{"n_layer": 8, "d_model": 640, "n_head": 5, "n_kv_head": 1, "head_dim": 128, "d_mlp": 1728, "vocab_size": 50257, "activation": "swiglu", "norm": "rmsnorm", "norm_place": "pre", "norm_eps": 1e-06, "positions": "rope", "rope_base": 10000.0, "rope_fraction": 1.0, "qk_norm": false, "attn_scale": 0.0884, "bias": "qkv", "tie_embeddings": false, "parallel_block": false, "init": "normal", "init_std_qkv": 0.0179, "init_std_o": 0.0, "init_std_up": 0.0179, "init_std_down": 0.0, "optimizer": "muon_variant", "lr": 0.0103, "lr_mult_o": 4.0, "lr_mult_down": 1.5, "beta1": 0.95, "lr_head": 0.00712, "grad_clip": 2.0, "warmup_steps": 200, "schedule": "wsd", "decay_fraction": 0.682, "decay_shape": "linear", "final_lr_fraction": 0.0, "batch_tokens": [65536, 131072, 196608], "seq_len": 1024, "doc_mask": true, "z_loss": 0.0001, "train_tokens": 930700000, "steps": 7390, "dataset": "wikipedia_en"}
Each number is 500 + 25 x the weight over its row's rms, rounded and kept within 0 to 999. Layers, rows and columns count from 0. Numbers have three digits each. The size before them is the row's rms in percent of the matrix's.

# layer 3 attention query, 640x640, rms 0.127, rows 342-514, columns 0-79
120:482509497496523444549467482509484489504512493495490532484507516507489530505491494522499464467515484538543505494491468469481490472509474498493452496494505504484534531489495485507466503488492485490486482513505533512529512473446484497499482493
112:498476521493525486476550505516470493516491488510520528516506527541531511463526473512482536466515463519535504498519506527520540517445505486486490515482487531541490498547485496466448494487531524471510512517457448533538527526483482519505480516
113:509511526531504502515514496546526471482476513498486467515493513527492479490507471531472477525514535552476451495525512531533514512492553505486549509496485489488484483487536532495532466501465488478494512499549491459508510489514540515486509505
116:499536526507482488475494495476454474529552471496488499487500480521475510466505487473551520475481474544470515511491509505481487530517490527492563492502483516553508544493508509486518459511533503517510498555519504460516516470481551510468552457
109:549482466482486535488512561482510491493522538533473507500525504545564519506515498498492512498426486499515510455464546510476506504498526508539515541495504485534502510510490532492525508496475488513484500503509520532525522479477494519496524483
110:502490466506509495451507468491544491560526489511540538472502477518511498451542499492484484482479524516510525507489512404512548495493484488528504503485547521517507507516508491538480556500497521507523513504470496534451516530536476490473486544
113:526511511520512484485473495514475473514494508498483496509451524538549506491468515474482507501499517524494528513494511470512498462517458495504522497468539553547522485506490537489493449478497480502505498503512529476509525468482476464496497506
118:500546520545466545540519525463468475494498503490510529486480514508518524486505521508511500457492511499507516493498513500515497484500473474509514511488548437515466485446539527465496522508491559503548505522506486521471531456512494519461481489
118:517475531492478477460502471500481522509496492518558508492514506542495510537472502458539525498469478484490554499507516515494486471511493505539510485474519512520497507495460511512533553524573469473582498472502537504500487487502484490500473517
114:509510516520493554496496495459516554469473501502532513493521508486505523521479488467473484489499503497492518505512477482521532462512451500499493467446480528493523519502482486506531523497496501541485537471568503519474484448478503503489526500
113:471514486464554527486513505500513531471531488465516488495455501535526498481502532490494507507472483492505544500504453496469430517480480470445494478501494513528499504509526463515503503535526486464518478529475528492543511518477493510442517501
110:510493515455503500508468488509521493482482529480511464512522509472512500460465498500504493453518511518472490483461479496496506506505510469501541488467528470500500522525507479512498502507502463538524477489527497474464484499446475468481522551
112:504506459557508499485500551477509528520482495496505438536485516479469478544499505446474532467496494478467506479494474493512510509493510475514485500500497502485521522481495509491550520477479486491527502513520510497534519518544509538517461541
113:527530521477492473509473510487476500465521525501435502502490495524491465472515485467467503525474508484506539504505540488516475496527513509489479492469507508462508521544452486500472493453507493520548511517502507545513481512493495548481465510
106:481477494463468477487515503510531507504526489469525492524527477520487485489485540443484464503543486515471511534505523498467494497517502513477484514494492461507487476509512470553462524480492520463475497505519533512504498480478434457509485486
105:518481464506505489470512534513538479506506504557521482521546512479493486455505465512494510511509513502476480508520487496529447480475501529509511508527524517450474483505438516534500530535474509519500533529512518481461512508518492487482522503
101:490481505492522490483487531512548541522491502476475502538485499503477475532534464515498469488496487493537475487525499552517499546461492524489467475524541488539518535529503500493517484485498501488477496518510525521476534524482479519504535493
106:470493510473520464477539502543500450486508460514509481561514501519516489519459472504471472539529527481522519459464500472516494489551521490474539513513494503503487525485492501478513452486543523486529553519485491455472435479496477523501503483
093:478555526503508476525490487493473478513507467505521510460492510487467526496500493523531490515473542521510537520483526484482522515495569523504522520485507500450448555519508508501485517502490495514530499483475506478528492509474479530465540558
097:510529545502513516486514533509490496485459536484531473504531511539456530506485486485489509488542537503479520511527486486489538529537496506504531486493527518512493477508463474527462513527485493478506492478538509514510440500526525505538503480
085:492497539450497513523446509511477500483476490447511516476486490468474524554488511518518479493467488469496476522508524531497504453464442483505465501465479511545532509505545498499495497491503549507523509471513492543478541494526482551537504484
084:501463521506505488497527514528472431476519544487494478513535486524493460529508511491528521476509510491523501535473542550500470464473514501483503501521484462509459532539535494525459505518506504513494465516502506483497506508510518498492504477
084:507474479513491506495502576477480522501456488515474502475518500515549533503484517535541526437511496508456546487505538515502493541490507532474516455483515524538504491500524487502491507520496486477480503506483509527490492503516469486494511474
075:517536471545535461479466506521474418484469511494464479528486519459511483475525507500482487437487490494505512490527506499473501488526540532525500519500489489491489486461537526491489458527484537502498508446497493486532462472477509528501544491
075:461512459502495474514454500448487523482524501496542511485507480502520546485533482546530514488529509478508484508499506519500504512523508472488463487478503500553492450543478499480482511508480510552489530516462503488478520520435508510492519494
075:518543478502499511489490490515482526519529481534502506477513516495538506461493523511516529480485491513497525507503443505499493528496481493499496559491511496505455473505508500531482504505506494470491481579533498499568493484439520501481480520
074:514488509452500512481529518467515460489508484525534523493462502465517487559546487485496554545499517494518506482491450497517528507509513514515476489462504532535513484514467529505457501507449520502521561439494536505487523492533471522503504439
074:488479509446480513453570492498518512503478495497522512493539481515441513507473518487427467490515508470510505479523481511417478553495490509518489522494487469515474480523515483525468499494514500511487550530524441501507506514502496495499510461
077:498501506499509519474503509477470489524527460494479541508505515540489452479516493512494477504453494492490474541549489465551459467439536510437531454521469476459477516524507521497496516476477443523496485497497512495476551479509480513532510511
074:526532454453479512495503533525475555494523532498455502526474477500470506497491480484489521514432481523471484474487504495490499497497482513529475493517511538499488475474498480474499517544523519543487464505491476502499498528489532496500454482
075:507500530504502466472508502452519514502480544516482492477483497531472543480510504485525517546484501545470539519508471473487488489476460514485432539497505513489484513464510486498504488503493446550482474555472483472489477530467541505496521520
068:476496522501494477488493520483492523489490539487496466522471527504493519479465469517490488482518498516535483492467486505454482450551467503508502499499534505544476483522451513490495471433502467491524504480461459512447476467489527490507506509
072:527493520507526525513504540523495479580513492445527487531451543442543511509493518478516493525508526487470511463496480512455516531489517494518509469537517484530489482521486509517508453542533525531519489515549487482509512518521477494467485506
079:478522465473498512517486503532511459476501542482475492561480521541513504503529525476500480517488490516530537532478556470501501446492509489486508503520524495463479488501504473492547493509530506509511519478498495525523478498526474467524482487
072:511510487461534483506475485483451512530521476507487539495511451539531493479469521499552566459502498496509529493518534507499490493522473518476532511529531507538500492461536533469490555455504512502513533538496495484455491502523517512511523498
065:500503568466463533474521473469485513530477506543494519502473533533507531511514445523523525548472519528561484472535467422495482496502461505484483464446533486508504496464514521511474559528491493476502528496477464465469519480543485501517531492
072:457504485512490491520491535485484498510473542522555476507465505476470494521512505517512491579495473493490513538525540487490490458534507480464499483524511521495452454516560444483495505463510472487506516444514452532440486518467496517486453460
073:527519477498513483525483493485495526476497503492455541527469529520561521502521545497455513563474469485488521497515507518500492503518488448544541492514508526531541515475495507526546502468523533490516487456515485536456521494476480491443497442
071:494507499494532469502489521530497514518477505510529495538497481439550530564473496489528481477514527473518479514486496528500489476468511460524509525511497522525517494522437505504537499528509457471522481537476511505490552488472485484572487533
077:530466472473459500473480463503478487507490512518458478553487518461546462482460502490475503449531513467516511500486476479521507451501497487527503503484485442497488501522540510499484481519466487486486492454531510507505492515489511502514463490
067:472529502477512435476509534471533517502529537524492506535539475428472468472507497484452472509460538496482477429534518538524439477510501514538509520523499514476525485504466504500503482546491525498487483481520486487471471482529471484536515510
086:513540493513489516524504524556523469480500504501497511477520505483516527455509513469500484477511532484493557481433524539489512479528543469520491477524514515517466483530476481490493532500495477557544457526493508488518518509530519495543451546
041:499453489535490511514493519508462532472501497517517503493492506541520501484507512517477487487499495468473488507481497458491532503492498544472500481500517514506492466474530477505471508516506476532499505539495494545533458507453494484510453486
039:489459464475460521494505469489499465528529499507508488479524502473451439488430503469533506482454503506497522427474466511512496530481439477549515519524528507512507469470551501485539486481505563529482512445477467481471489523509482526505558483
038:560489486486506509517476479458467476488516479483532460469516512496488505491461475485556489508458493481498506543458533481518522510468477536501540510473490496493485508522499483467501528501556472540526516478488511516506499489564491509502494471
036:505499497485470465533485486486503496536525496522508489486474537491459526528467538507522458506485475501488510506476561507454529469461476491558451504514510496540502460451509505503523456495530523494510518493460495483489498490503477501436536493
043:508514497465489520497514487513496502493514484510486498471562530457469492524451499499501500520471466502492531561539438470479448520452487495541513468495512441518482516473497518504497473503490514516508532490474539451497535510491502515518551490
041:506501456453462527500495500494449505501527495496531509516472536509458510452535523485512510472472501499516515518539512489509490490511484456493493527499496481528540528462470491503509474495450512479502505522501498519556509513527532493487525499
043:474526536501491481462487532527532517440465505468530495505473515488523497536541497479500447509529485527522493531511527515497483464508520533485468505530507499496512503490499503480488532516519502489499448531464525525526521523481541511494507549
040:461495495506495490483474486480456521532505508472482540498546509488488464501466492491503499509494533500459536503494475487511496512471449499524515445491519459515456547508539512492468490486486475496509533503502524498458512533516490528479493503
039:517513464547520512489517468481477458546536480497556504500495508488466497539501507516493505507543509481497522507531425499490530504524460478493510484479509477483473532526496514489539466544521513498504547492509504484486494493519536519483536520
046:476533550533503526481513449531520548482485503514488516507417514507514509499520543487476492502485519508490476512509474519512491499495488523493558518530518452517504502519477481512503574505485516518541480523479538502513463500496509510484508490
046:499531492471470478498470513512517513479497508501517451529503519525536527543539473489518494491504523500462508523486493540479510495513519481476535493466516509488533500513526482487531480496538483500499467509458512518489518497555509486499488510
042:490522530514537500521457512515528537492495496484505465487499499487498539520549499532472515489544496515451463494503489527446500513520528529508508473504505523502460501526519470516540495522511505513499515532474479542468478572457496498436456514
050:483445496487531530474541520469499524459536499519459489486511486476478473470475487517570521522503504505522493488531471482528509483499509492480474521514442511497537495482493482504497518515512506529477530510524529494481472509516486482495503530
040:507489532525500504484497443486495483505531521536554513525511510525458512471528541496533484525497487468508559509499507522471500501500456509502469511469510519556511514496479497500484483511565504485496532447553531508470488515487517503489463475
046:489511509514483533543466524551489537505517484508502490507513516497516526493510488498436460472491507529470490491525499457507495478516525501488543478500521450528463521517488508500505493482477499470458495508454472495521499512488472517499498488
046:501503490457468491490509539498517470458458520539498509454547503535548501533490494478524544495467504540493471518495519493500460450536495550532542499508488506481504524548531510462465475499483459550510486482532558486510490509487510513511483491
048:457494479510538481536527495452532496527474487513502508538536509537535492531519500495507559524550510512499485519467463541507486514520515502505486512495530501507493506513508515511519525487477485488470486497504542536481472483485489519493501483
049:509519481527525487485533472467532526500519482494520519510493479468442487477510556515477510482534465490502554469454475522506518497482481526514456494478498502523498471522511523512501516521556537475527543472536502468475499484479511490537469511
048:496501490496499475518502481522467449533519499474543508502490502494498476438496526501544494529512511495504506521475508501522470483466466503507480502479491520506508474500427525504499480538527529446502521516548484503511450493537474466483485513
049:468503479518503517529533500509481538501507482483531492476510518487492488462514500487495494521477510504523489517454522525511479472493459514464488483473488503504480487551491522522497449499512510493505501507492536555446437495505527487491509520
060:522489468507472510514540541515477534483505487446488480496439513533551526532469504469486520504469490539513486520507521477475508491532519482478506489510469487496464508539515498491498526480465488458491476497459519526530498507512489501479494502
047:496499510496548494495519499491496481526496524485560516528426520517531468474497523478489526506506482519484517501520505465471488524486493454495499531488490486487502451508513485485501489474490524477518460527507473490514527502509513478519533498
042:512506523484454525523556533567482511486505493473473463499526553523484500549498488483571511494456532517516467488495535509520509493453521480487519532473523483459464476505478506521481532502499488460492493485499495524473519525531481485482483477
068:527487523514506488485556453495521524473485480495507552496451492475534499467476520509473471504502490452474564504496484523510497498489478469507497538466475503512545468472470518482492527505499518497516526516565495436529473497516463515472500548
064:464537506486463489492490481448529506480545496491531536525510503474467534520473467492477491481524565509494507475516497440478543502488528494469498473528509478490481512538497498532493491507476493510485505473466490538480519489471487511514497478
049:527498489498491517505543472525486496518508523492542460506501564480557507485464514501487516512469486465487501534524483549547489510487519484480512499509514472461497479513497504473505505484498532438519549464534503492444524472478484552537519475
061:498475496480499504479481550519484512490481521489552523491545495512486523464437507486520527526511486502464481550492493501548470535550527545473499458509518468479505517464551452515501491515478513523501556489488504492537492478480505473512526461
062:475501487505513512525492503487474517521509479570510479539500507510504509506529523491529485486499493473496510508483525504502495468496506519506468494479504485561483453499526528491476492476545509447476541521528494521511539502508489482469493518
065:518477518501501493453466484540478460480490506510521539493517538483493477470457504503474520499507507495490537521524485480518471538481476497484552499507507508443508556490524467493510522533442458539506461462469518506540475519466522479499535544
063:507512514499514500480512503482501449527490483531525467520500530476482474489483480535509466506441498520513490490508527518531496487525508490467517487494515484502486524497485502535534472498483493517495480484465518509481503512484540514482470488
065:482486517504481506532552490502523504501498490468516493506507469517477542511518491486491486499457496476493558502496510463458498499500528501539479473473511491492521510466481467511498562517539482520470531498506468456550552488473464525540470424
065:489498533473506515477487480501465507486518507512504525461453498494468560487522508471502475503496530471474518511492480544501475492485467521507505514469507506512479497513483503466462511468500537512549495505526487503476499485464506549468494476
068:496473499515486483474490475509507487500463496520529501494491506488533475486448532483509518515511530487472499512497488561492539484506496453523516547501521515505481438510510528496502494511470508473498509505548478453494464520543518507473510517
079:510495509485515515502482504509517487488484493502510507479508509466481464508471494515557451476456490510442517479456503471529486515559501496526543521485477526482518500512476480494498416504498493540513498509505510520496497501504554489495503515
076:484502548512480504477522539459546504489439496490491489495438476542534498517495507484492531498519502516517515510531512530545492531508528445500514522512495523500476511488506519510524516505477514489483501457492485497487474472511567492514512491
085:488504523526505519490535531516537520490502519503501498472477515502447465495481502508480469514456519506485497459544494505534488516481490444519560473537478542510516500516547493500472517500525483507474504509502527511529492477506558504531563546
092:497495523459496468490496501506476525492520492503507484530462491490499521542514520498534463483494490516510468525497489526511524520534515500453524515460501503515456506526527469485501530507504487506487504475491497481499555479509424461495488473
090:489480487481526481477459498482482514515524475500538490484449510467506522455552503501479515506505457529448490522512488472517515518513481519490530540529524466535499482492502528521539491514488500525498456494480497545494497454493481513516520474
105:480522490549529532506529474495542569487517528522470535475541475528474529518476503510497539487495527527534499454517496511496499456548493488494479492479496567533501479524503447527511503494552442512498503503516500524493507498456485507521494494
109:522521487503525481488483498537497475506549473505465530440502497522518523492463484524476476509501516454462528476519474558510541508485541492512527521519491538543497432511521496489498533448519493494539511502510450504491531501464509474500456491
111:486538518480495439546511472492497507525487488514515508510469517486491532561498516462497486486541467523507473514487526511465474493540485511466462469475494518494520504495477538505509520516450508498478527461492504496527504467475520509521466493
131:545491537500497510474503507478520491503514498490475537483497492519462535468503473518501451480481508490464507497507498513541516500474550464503533513514482558525470486492532483495452500474545477517502531488477486514427504491492535494472480522
158:508477502558457544487482470504468538530498506482465521461511466493497485486548470503511513490526511492513486481512507546509501513513556486539468486491492485499465520512479523486497555498523504467484510479468523540512531467504456554462494518
173:487502547470545558518469484516499512491504490478485529482518503506489524526507505511533503483509517513518520473479457480499523496494509496501476503499503503464511517452513487516508468479503525485485450538523462528495531505491457472561455495
172:479517525511488504486479498474497492510520437526501464487456500526473523461509497501489489488527475522517510458536493469510496515486446463522470461509494521515443538481510550489469489489477486520504489506519506491505498472486525521487517542
166:461535489493493546471480496463443478489517486470489470507477515485486488494493536525503519483428523461532525478503497499463502507505471491493478529478502481522479528502511427514498517495505503493509496492522502472461500512507502497515513512
185:520508469489484505513522484479534506514515497454488521500496530511534472532502530498484523507492477511523467513510508467491433509488525544516512523500471506466476530484504478498478505472545488517471471495528498454509452467545510494513521521
181:498492519510513504559502520487455481536498486445515531506486542448486519521508510431470491510490519484499489491501502511470474557492460500501475518530464518518493505461456484471487525473431560493460544500481472436509483516490496489462502489
179:500518560491510507479499521487518509505499529491503507517489510464513450473491520468494487497486525476510485497477477491475484506463491474531502496505493482507489494533533569460491526483528548464505491491475498527514512499536469493459523510
185:469468557527498509503455528497470472465494497513499511476508469450505489507522502489525504491518478540490489496494483529531495499512515498473505496531492519532453502489466539415475513532490537499453478491465479487478505513480464477553526487
176:489508491533490483491490467483508480462447523513500516543501495468511429466510539535499508518500515504481532506452558480471479504519465492500502480459489474499556500533508482497467533519493503509489491460509575489531498474509553483493548530
192:490513503473514481476524537543465512524537491515479513496478478495448468494520497488482499467507533474516486525520489509475498519491520460503505498553495522501499495481510509525511529534508541471448564497470523496481484496540477468525482448
195:487512499496459513513438492480492435471507433433518516484495511546505495487486487513503501525505491482441527529488493485480510497473492476516503479483477537468530464558495515550517511474501523471510500499498453514513550474484511508527493497
193:533479521468515521461478533475496528497528492519487492477488493499482480473524509519517504535496549528495505495496504481501489484490491520422448459521508478475510467438519476443479554524481479517527516512552507466526523522469484478531481519
203:466529559491462521504519477489494443508497584478492491537506483550522528542508500482513479530498482520503518476515522554478545475493536550477477506461522488481495459525508527461500475501457466479484463464538506495464524529540501474493484493
202:500511470489517504527489489481467479525486499487535505498485467501538475494489526532512497480495482500507459500516522440456511498454498541516505523518494483521502527501443551547532515518551493466494525526520541470492521521506491475468491490
187:493491494491513517493512504505480473501499516474507465514477467479530506511507466478483497482537504527532462500488506514503506474486528503496498480523510507514512490522469452525448463466522464478517482480495474471486480473539518518535521498
201:494473477506476499443489502484553516508491526481467567475487559535523481499504500456487482503493519471507485495488439510464451453499486471529536524497505486516517538480468482503471518483481468522498503472516511514554502437535541520462505521
199:461484538516495509485516480496508528509474495471503495515505486472495492477489502508505520531506455456446486479506486488508522519526549432493440485498492487495514478519488514482534520531502520461495522497477447524495538478470506515526463496
194:508490501501517529523508467524569531545532509517478546439553483520496500488501476535521497498530482544490477504518452522460494495513487510514488499508507521491525512477465509493447471500456498525529445518490512515482479478538504488478473477
186:492506477531493465460517498496486527531473491488476542520504532501500508511496451498501531496517460513508479508505487502470507522544491512482482512556484504484492490522490529499507508464514518484474475495501503486484471485504471537513524506
174:422513509493451522479509436466518496480528490496528513486458514494522503524499492532549474543483497478512477525494512471510499510512486494504553490507499515495505501522488488561506510497485461487473486489477474518498470493501512522498450481
192:446525482439482485502524462506477471472511482492477468484508532514505512471520543533512514513523468512505498494476517513505519459523493492541542501459469516485468490498542493509483484480473473539491526511489516466506527516477517517491523490
180:474536497479505462569497525496491509477505481460528495513545493506479507510495513480461496508508518519518479493494531492518497570501466482476485474503534502518489453547519490529497549457477487510495509509510501493513511526535525505474519530
040:526495515474515569457521518537518521448503474477460476470497491459534569510506533500482487434490520511526514463547497477473502480494507490464545488516491448486492480514530518490515529536489483493510497482491506520531492499482540525531487486
039:476466558502474508485452479513518523508500488513527463515545480474503545507554508531524489449492503500485495499501512536487517502501493514556458493509512496492505498554490502480509525515531494479523508509458523502503518510522486478507506496
038:481520505519517523500456446439482472518509503491495522513516536485496526536536516551514501467533476512483543504525478503471514508488501472519507501501519523523474496487563531484484485494528516439462502492458492505444538510514501500480486526
040:470474502536478499481505493488480484506476519538497446531484461508464515538510531499553485528544485460501534470510502547494500504502504505461465511516504501480476478527478478541478486506518555469486483505483494500433438522462516535459525542
043:517495469488526461528456461461483513577509500533524509528518516544455485509469523477531508540539471494472491512475477538470485502494479500473544507487537521473486486482555476491492499525543528431490516514473465490477492476469524497534446506
044:490501487509523485495503516468487519523490506504586505537468498506483492517515490478528455514507500439487481479465503511464528485524477493539503480482487534495530478517507484505493493515517506473475506492478491482482541485495513525478514523
044:542517477472499536513542502534546445430483499520507504470494519535518502506474516483463493493456511529530487518502510479497454506503503523476491471503471495477527542488490490534450460490512483510508455510505545490541492507534502508514539466
044:494495536476539488465468487492507526542460489487495472508497482499467478559518494503485495528527490488476534533491485545435470527542485475506500469500540476482497499453506475474512514545496534518493501529459531540462544505463523490515484555
042:492529498486490452465523523494477480504535501474533490512554512522503519477546525492485529547492481485491487480494517530491530479535524496507490557492515525542548466496472496513520490514518519517494529466492442549490467529450491524539515541
048:516495486486497518501501523513509521509510506507528509486543522505527490460509525477497513546437495514528491514502498508511468461488491494504510507512505491493523527516544510503462451485506489507529492478583533504511549511520533486524512476
048:498485511499524541555485517487489457473477511448522517500493480518520489532561515526467482561476482552513492483475544519483447512484471550483524464473497453476487486506510491509531529490491493468539494497562510505496495476547490472524503518
042:505503494510470520527536526542507495464484517478505496441497483499570505531515517455482463504478514530503501520521515481515477488471522505537511533497470473460503479530505499510483476491457504552498461530460540482596503464501466513497482509
050:457449484413514454496460504478521487515509492503447494526540484480498474504491472508498494487512485512481505531499502527469496536475507527500502515513513518463478489514520494512473481527504468522483502481479507497478552507481487522505491504
039:437508543497508487467481447464502502549523518479546477494471508512490477514489503513500506467541504479470477505476531504520496560523486517526503519520513498504511469478518492513514494496502508532496507525457505553508464499478531518485517535
045:513475525515486516477503482553531472496470505498570529522465505507501529527470506498462506505458519445509486546564447489551462473534493513524494500510496505504519516481492467470500524522462511544475525507521493465506513488496449493475523489
046:521465497484506470511482497485487459508499502508488495485523501487528476439526457529531498473464503444501527476510520503494488485481491488467479536496500504496498465517494560509487452506551515487521487475518482473469555488538495505502466511
048:564493471466483500509497501548519475501497494556474492500478525464496526538464493508496531504471501532487447476515511496494529527501530508500507466513522497498484521537513532481498458473475515499508490502461529502519489532472511508521436492
047:509545554475514444441480502477454508534532458493512507481508508494497470489479513488488513493553501508499543506521488467520515508481520531506466513503498511503489486485505516529516469520539500504505513475458525508470505495498520506510542538
045:485492496499514461461533526498491518543486482467461513539482521473488530480480520471474507496550496552494495511561517542507478493448476484495515490480501532509524528501499484481506527484513517522514520500427489488480457512473471491505484484
050:523497552522513481502477483507507508501500486482481486514548494510509482467548512488491493490521479478461525462496502485522493501519561502476503481525513484507502502510494467538524471476504510483493502482519506545499506533509548528508533566
059:538485534502505481470496476487462459452512501528495505516503517531486513481531506481477443523484473494503507483514487502497493485505463508539460502497486504524499462513491528484506502494500534472496516518539510501515542480501503500540514511
049:487503463507503508504473485493523469490473511540477482508487494532530528495482536489454479489534496523475481525550491511507544517512520470438511460518546528493467569503495498515528500494466460509467478499460502507498464504458498486514478500
052:463518512491514487511521480491496523537520491519552510544456499459537463461585489489515505497517510494484566491501512531479511502443474501504488491505499464542448476494486500509510476499537536463560475545536514468453501465522521551489497494
062:523487540534503524461542553503477518512512483495502490487516470556514501517465521513490519504515482520512471520550522495525507514494522464502509509448495539510521543494493467530487533500487483521446483464459476517494488531496519447521500462
060:505489485491501527515479527519492454493462508507466485491473508469473493504473508492505513514491554469518479489480487515467501487509470535504507495526512524510468495479543470493477501507454494503538479562509503469491502483537502484498466523
054:460490513503499507511495465465488510530507476461504494505484510506515470506578493524453498444537506483494550513499495476490536474443508482537508500515480492487491458535469533484490535503519532481513496547552499500500494500496518525494518536
057:518469519474487497517498495509481489495489540460531453517496526467504475507518507476490518504468491508508520492505468494511503515459512480539601478507492512454450527520498500481493505478504465490519455517511505480515515478475531489478518494
063:486485527458528493471497485467537482517493485486495538466557463502478510483490534490529490478500478482504534485480493496526499501536513500528504531485471481490530472505509529508498499474520545510517548529548492514528472504473493515507471482
061:507499477514480482515486505472471537522520501510500542464546496498470530500481525448514545527480469477458477470511463499481562521471509475534441493489508526528526501491507496504501528520546480441449504501480478512533515501522527445502497497
057:476495486491488487497534481505487526527504487471463485541530544502539490530475501520479485501474480503528509498510479488539466529479530517487518485520517494488482518545542515481547499539477501488515468502518542495501521521533445520505493512
073:457520465472550532500558508514466551478474483486527482520531439501452481528483522488535474465507491520539523490501505468506515474524514468517484497471500534519492547520528483518524491477491466474500520514487531522539487507479498487517533473
065:495484481512497517444467467505470502496482486481538502513504513487513489483469506469518488471475474500474554504523523501516505433504489489533503484494495523515533486501445541524538455518459521532511495499523515515536507484516564504498504496
073:534508516524513504513501486498525500489508488492534470484522540542484478439480495537487462510516489502507473552480531518513510541501515498499538485541474507538471500466516539496502492511516500494492479486508489512503420517553493507537466514
080:514492512530465473485506558520515495498491542539499468496505508489515439482507474483496477531492516512508522545536490480510526507476463504513519494510501497508510520486528456501467506526490467476482465512491520523504504511527497482494528476
072:525504534497520506483495481493548543484500512478501451554532526500495507543455543519513440489482494508459490484490497516542491516484514467470520537524488526483508502485517497488486494483497502491490475494508465471447473543513493501508490513
085:571520492459482462487487477495536547526495494496494478531497488528492538483521501487498505482507504495519498482530445480531501539463509472473493521509545507498532527480552481489504496461493485494493536496483505483500487495495485510520501451
085:493538480537441540519505483483508501509489496498505485503440524490513485493550510474473524517506511484474545505490504512514492488518480508523481501472504523454505520481477514477497506492485545485504563481518514488480460490525508543480497528
086:511519498519497487495497503501483547486502523461504497522522500498519526494496496496530501498520507495537506505525540481497478477558474535456460478483516465512489446504477460510529519483520486462501514477435509525491496485468497466501497466
102:544480529473496494489493541478494454545498455491492474501476503533539487471491510478494499475477502502509514508551486485522490512449465517492529519501493495505504487486529529481520479469450528512506491553502494500544513490529512477541528497
116:501468490524525559513526458479489511484487472520518525565501483513488503506501475541509500461527527503522508476504532487515512502513570498519489505511516525514523511461455460496479495509515448493501528460507554512554519473498504504522508519
127:526541498521505508495433489511545484473485485528478528517511472497509504512516521560524439454520485517485510531521498530520551457543518480498502511457501541523529524512494455511522501508518461545476525513535463512482502447498491435506510492
149:465542504513494519489479522503490500526522509482507519523508497528495529525501523486495536480473472509514527453511489512481489493474445503488514463502524539508491522514498501537502476440501497520512493491486486497502491511507482503504512499
161:504507518455472498543488509551462472472544482498540508473494455466506488502474519476499502494529485454516495506558487525506533524463455470480533499474478518518483499538551459465487474456467538455458528526482466495541528495525488497474519470
172:496523511498500525529507497556513523464474467505484527471537513525476459574549498473471501493471513502550505517516491544516500492499491479521473532446453522497473517555464497500524525518550518480474509522511511490508537486524492520495497526
169:526525506494501523498504530437495485525454501500492476524522530526477517508484495541518480463470504481483507500512536497548471486470511485540519505483501502514519501516466500505493448521532496510484504510487529522492471431486539501547509551
172:483476495528527505471533537449487497484521504483491487488496538498527482492514470531493513485480516477492506522533497498475515496528542522478501500498538496480463473456520493479523488475478523497471501505481517521508504466516494503513512531
189:527525534476516518492511478501517476496470462454524521503523483487497494508515508533495484440487478509518494475488462501481493457526524517461494498464514479490488518491494498527515503465497475514556473481491453497454480503530489494499443484
172:474476501524507478508447547542439527490518469501487506501463534485501524516478505472503508535470475519470507498499504540487496560459479527514480525489511496489510498540521482513524517478487476495467491532512461488491463459523502478480529496
173:537491504509472514527496537501500439497457522534495514497481498477503535502520498437484503489552508498529464486493504516463525519473479491485502496538472502512476509549460492558488447525474511481500493484511479505502531527478476529517509512
196:500491532462552471553468501490496538504520523503493456539500508503475523507492491522500465495523514507482477526467532478534456493455485524494534502474514513530545520502508491504529504490472528491503532515451483485511458479523465526505464532
183:498487459501497494489550494518502467499481530497493555476441534475506531502529498523506473469456498503493473489477501477493482505471543498528545507474468512456490531492535473493535521488543478520511545473496515484482497533481491524480510533
174:525497486487494518548513542457510492488514529482545468504570549499462505519510510509486489466491475493533509507487520523482467511487545497516531531479535486512532511544556467516512501547497466499500492494514510494506451485500516510530480501
199:497538508519501462464473523508482494453498525530515497488504440487529514479527513470525460482543480461524498502534438420482526500512483481478490479491515516491496501497512500475488541472449503431467512511479507511488511517499464471473527570
206:547512451483486513523463549522495478486508500485494497500527505473488539472516493496432494484492480496519464572478479493483539496505495535503523471442514505507491482484510495470511503499519521489484484495518514507480477490476479498511496506
198:513537502473503536518555529520516499486481489476528551538508486512502511515474502522470497506456482524504529516476507499423501508514526480488506492511476490505484478523492451466507507508510537532492495504460497480514487506475490498490499513
180:508501519467529500570520491517515520528496491472490503461463494499506488551496509515536454495470468563448463482499473460489504500501515508527464504493502505462534490515500497460519496534481498528523490470481511491497517518501473497470517485
191:503464506485476496547504501500511543499529480536500485487516473547503486521525501459490490459500538532472494467487504538470522456469527485490494456472511504482483493466520538520490463510499495530522457497486480523549498502515487531496486508
196:495437498466525533464524486472501510487524524527465520563512536494491482490510537550503490513502476515510513473505499491479467500490514449538502504475499515476494495502514535506524517491495521532525528521500525493507502461491534523500481458
184:509508510493471486516535500526482499483530496492535499501436503469478503497436501478496457536504529507498500509495518450471507497490518495517449453507491496455487464492517516537511491486486427468467516495496538496527526507499500448479466501
202:487511482480462488524507511534476501489523472482483502524494520523473517469497525481518478479492490499492499538508493540482500475501503505479507496487532526482515548493512507502507493492486480472520558475520455504468495490530506479498514507
189:504520458526461463463521511470529493530500537499511505504516482494489482502494531548496440468498479489506539530551522519558481471540514496491452507484493515516478488510513516515565512508496504507484517508521545508475503532513504460531520512
190:534497512501520505474489480501472522510453530523546451509490515479482477487488512455507497474525512500477510532459493490473540500438498520510519487498513547523508509507473525502486539514505476492501482509497486516497458510465499490481489556
193:509510497506489537525511499484506490528491535493491529538519535494571506503521502518503471523478473531494511498529483496521528495476453511528524516544514521483500474537517503519507495535528505498471495501501474504503501491476429499474532506
168:524457496507478493491485494495515508510471494518488535527495480470523505474483531503520521535471516507490473540478539517537523488543473530450494488503494508523459496489486473518516508523512482525472472514520472500526478516471541480541497489
069:491522494491514500478478514526508477557521539496485530546504518498506541486506502499520484537516509527488518467519544548507531489510526533455503531500495528473467543504486505500440508469466494502484509501519488473534489503461481510503519516
067:473518500488453491551510427554497453482522498456523476486484467497458492493487525487527514478502530521503509528496462520494474470536480516502515466539547472491506487541493547517514462477534481513543500433466500506444514520523469479517496460
065:524458508431462515546525455536531475468508491493524478517524483512494488478496507516494522490490521502516515534535470546497499464497481563518460467499476467515555491534513535533518496502544476525501535426482499469484481479493485472515495467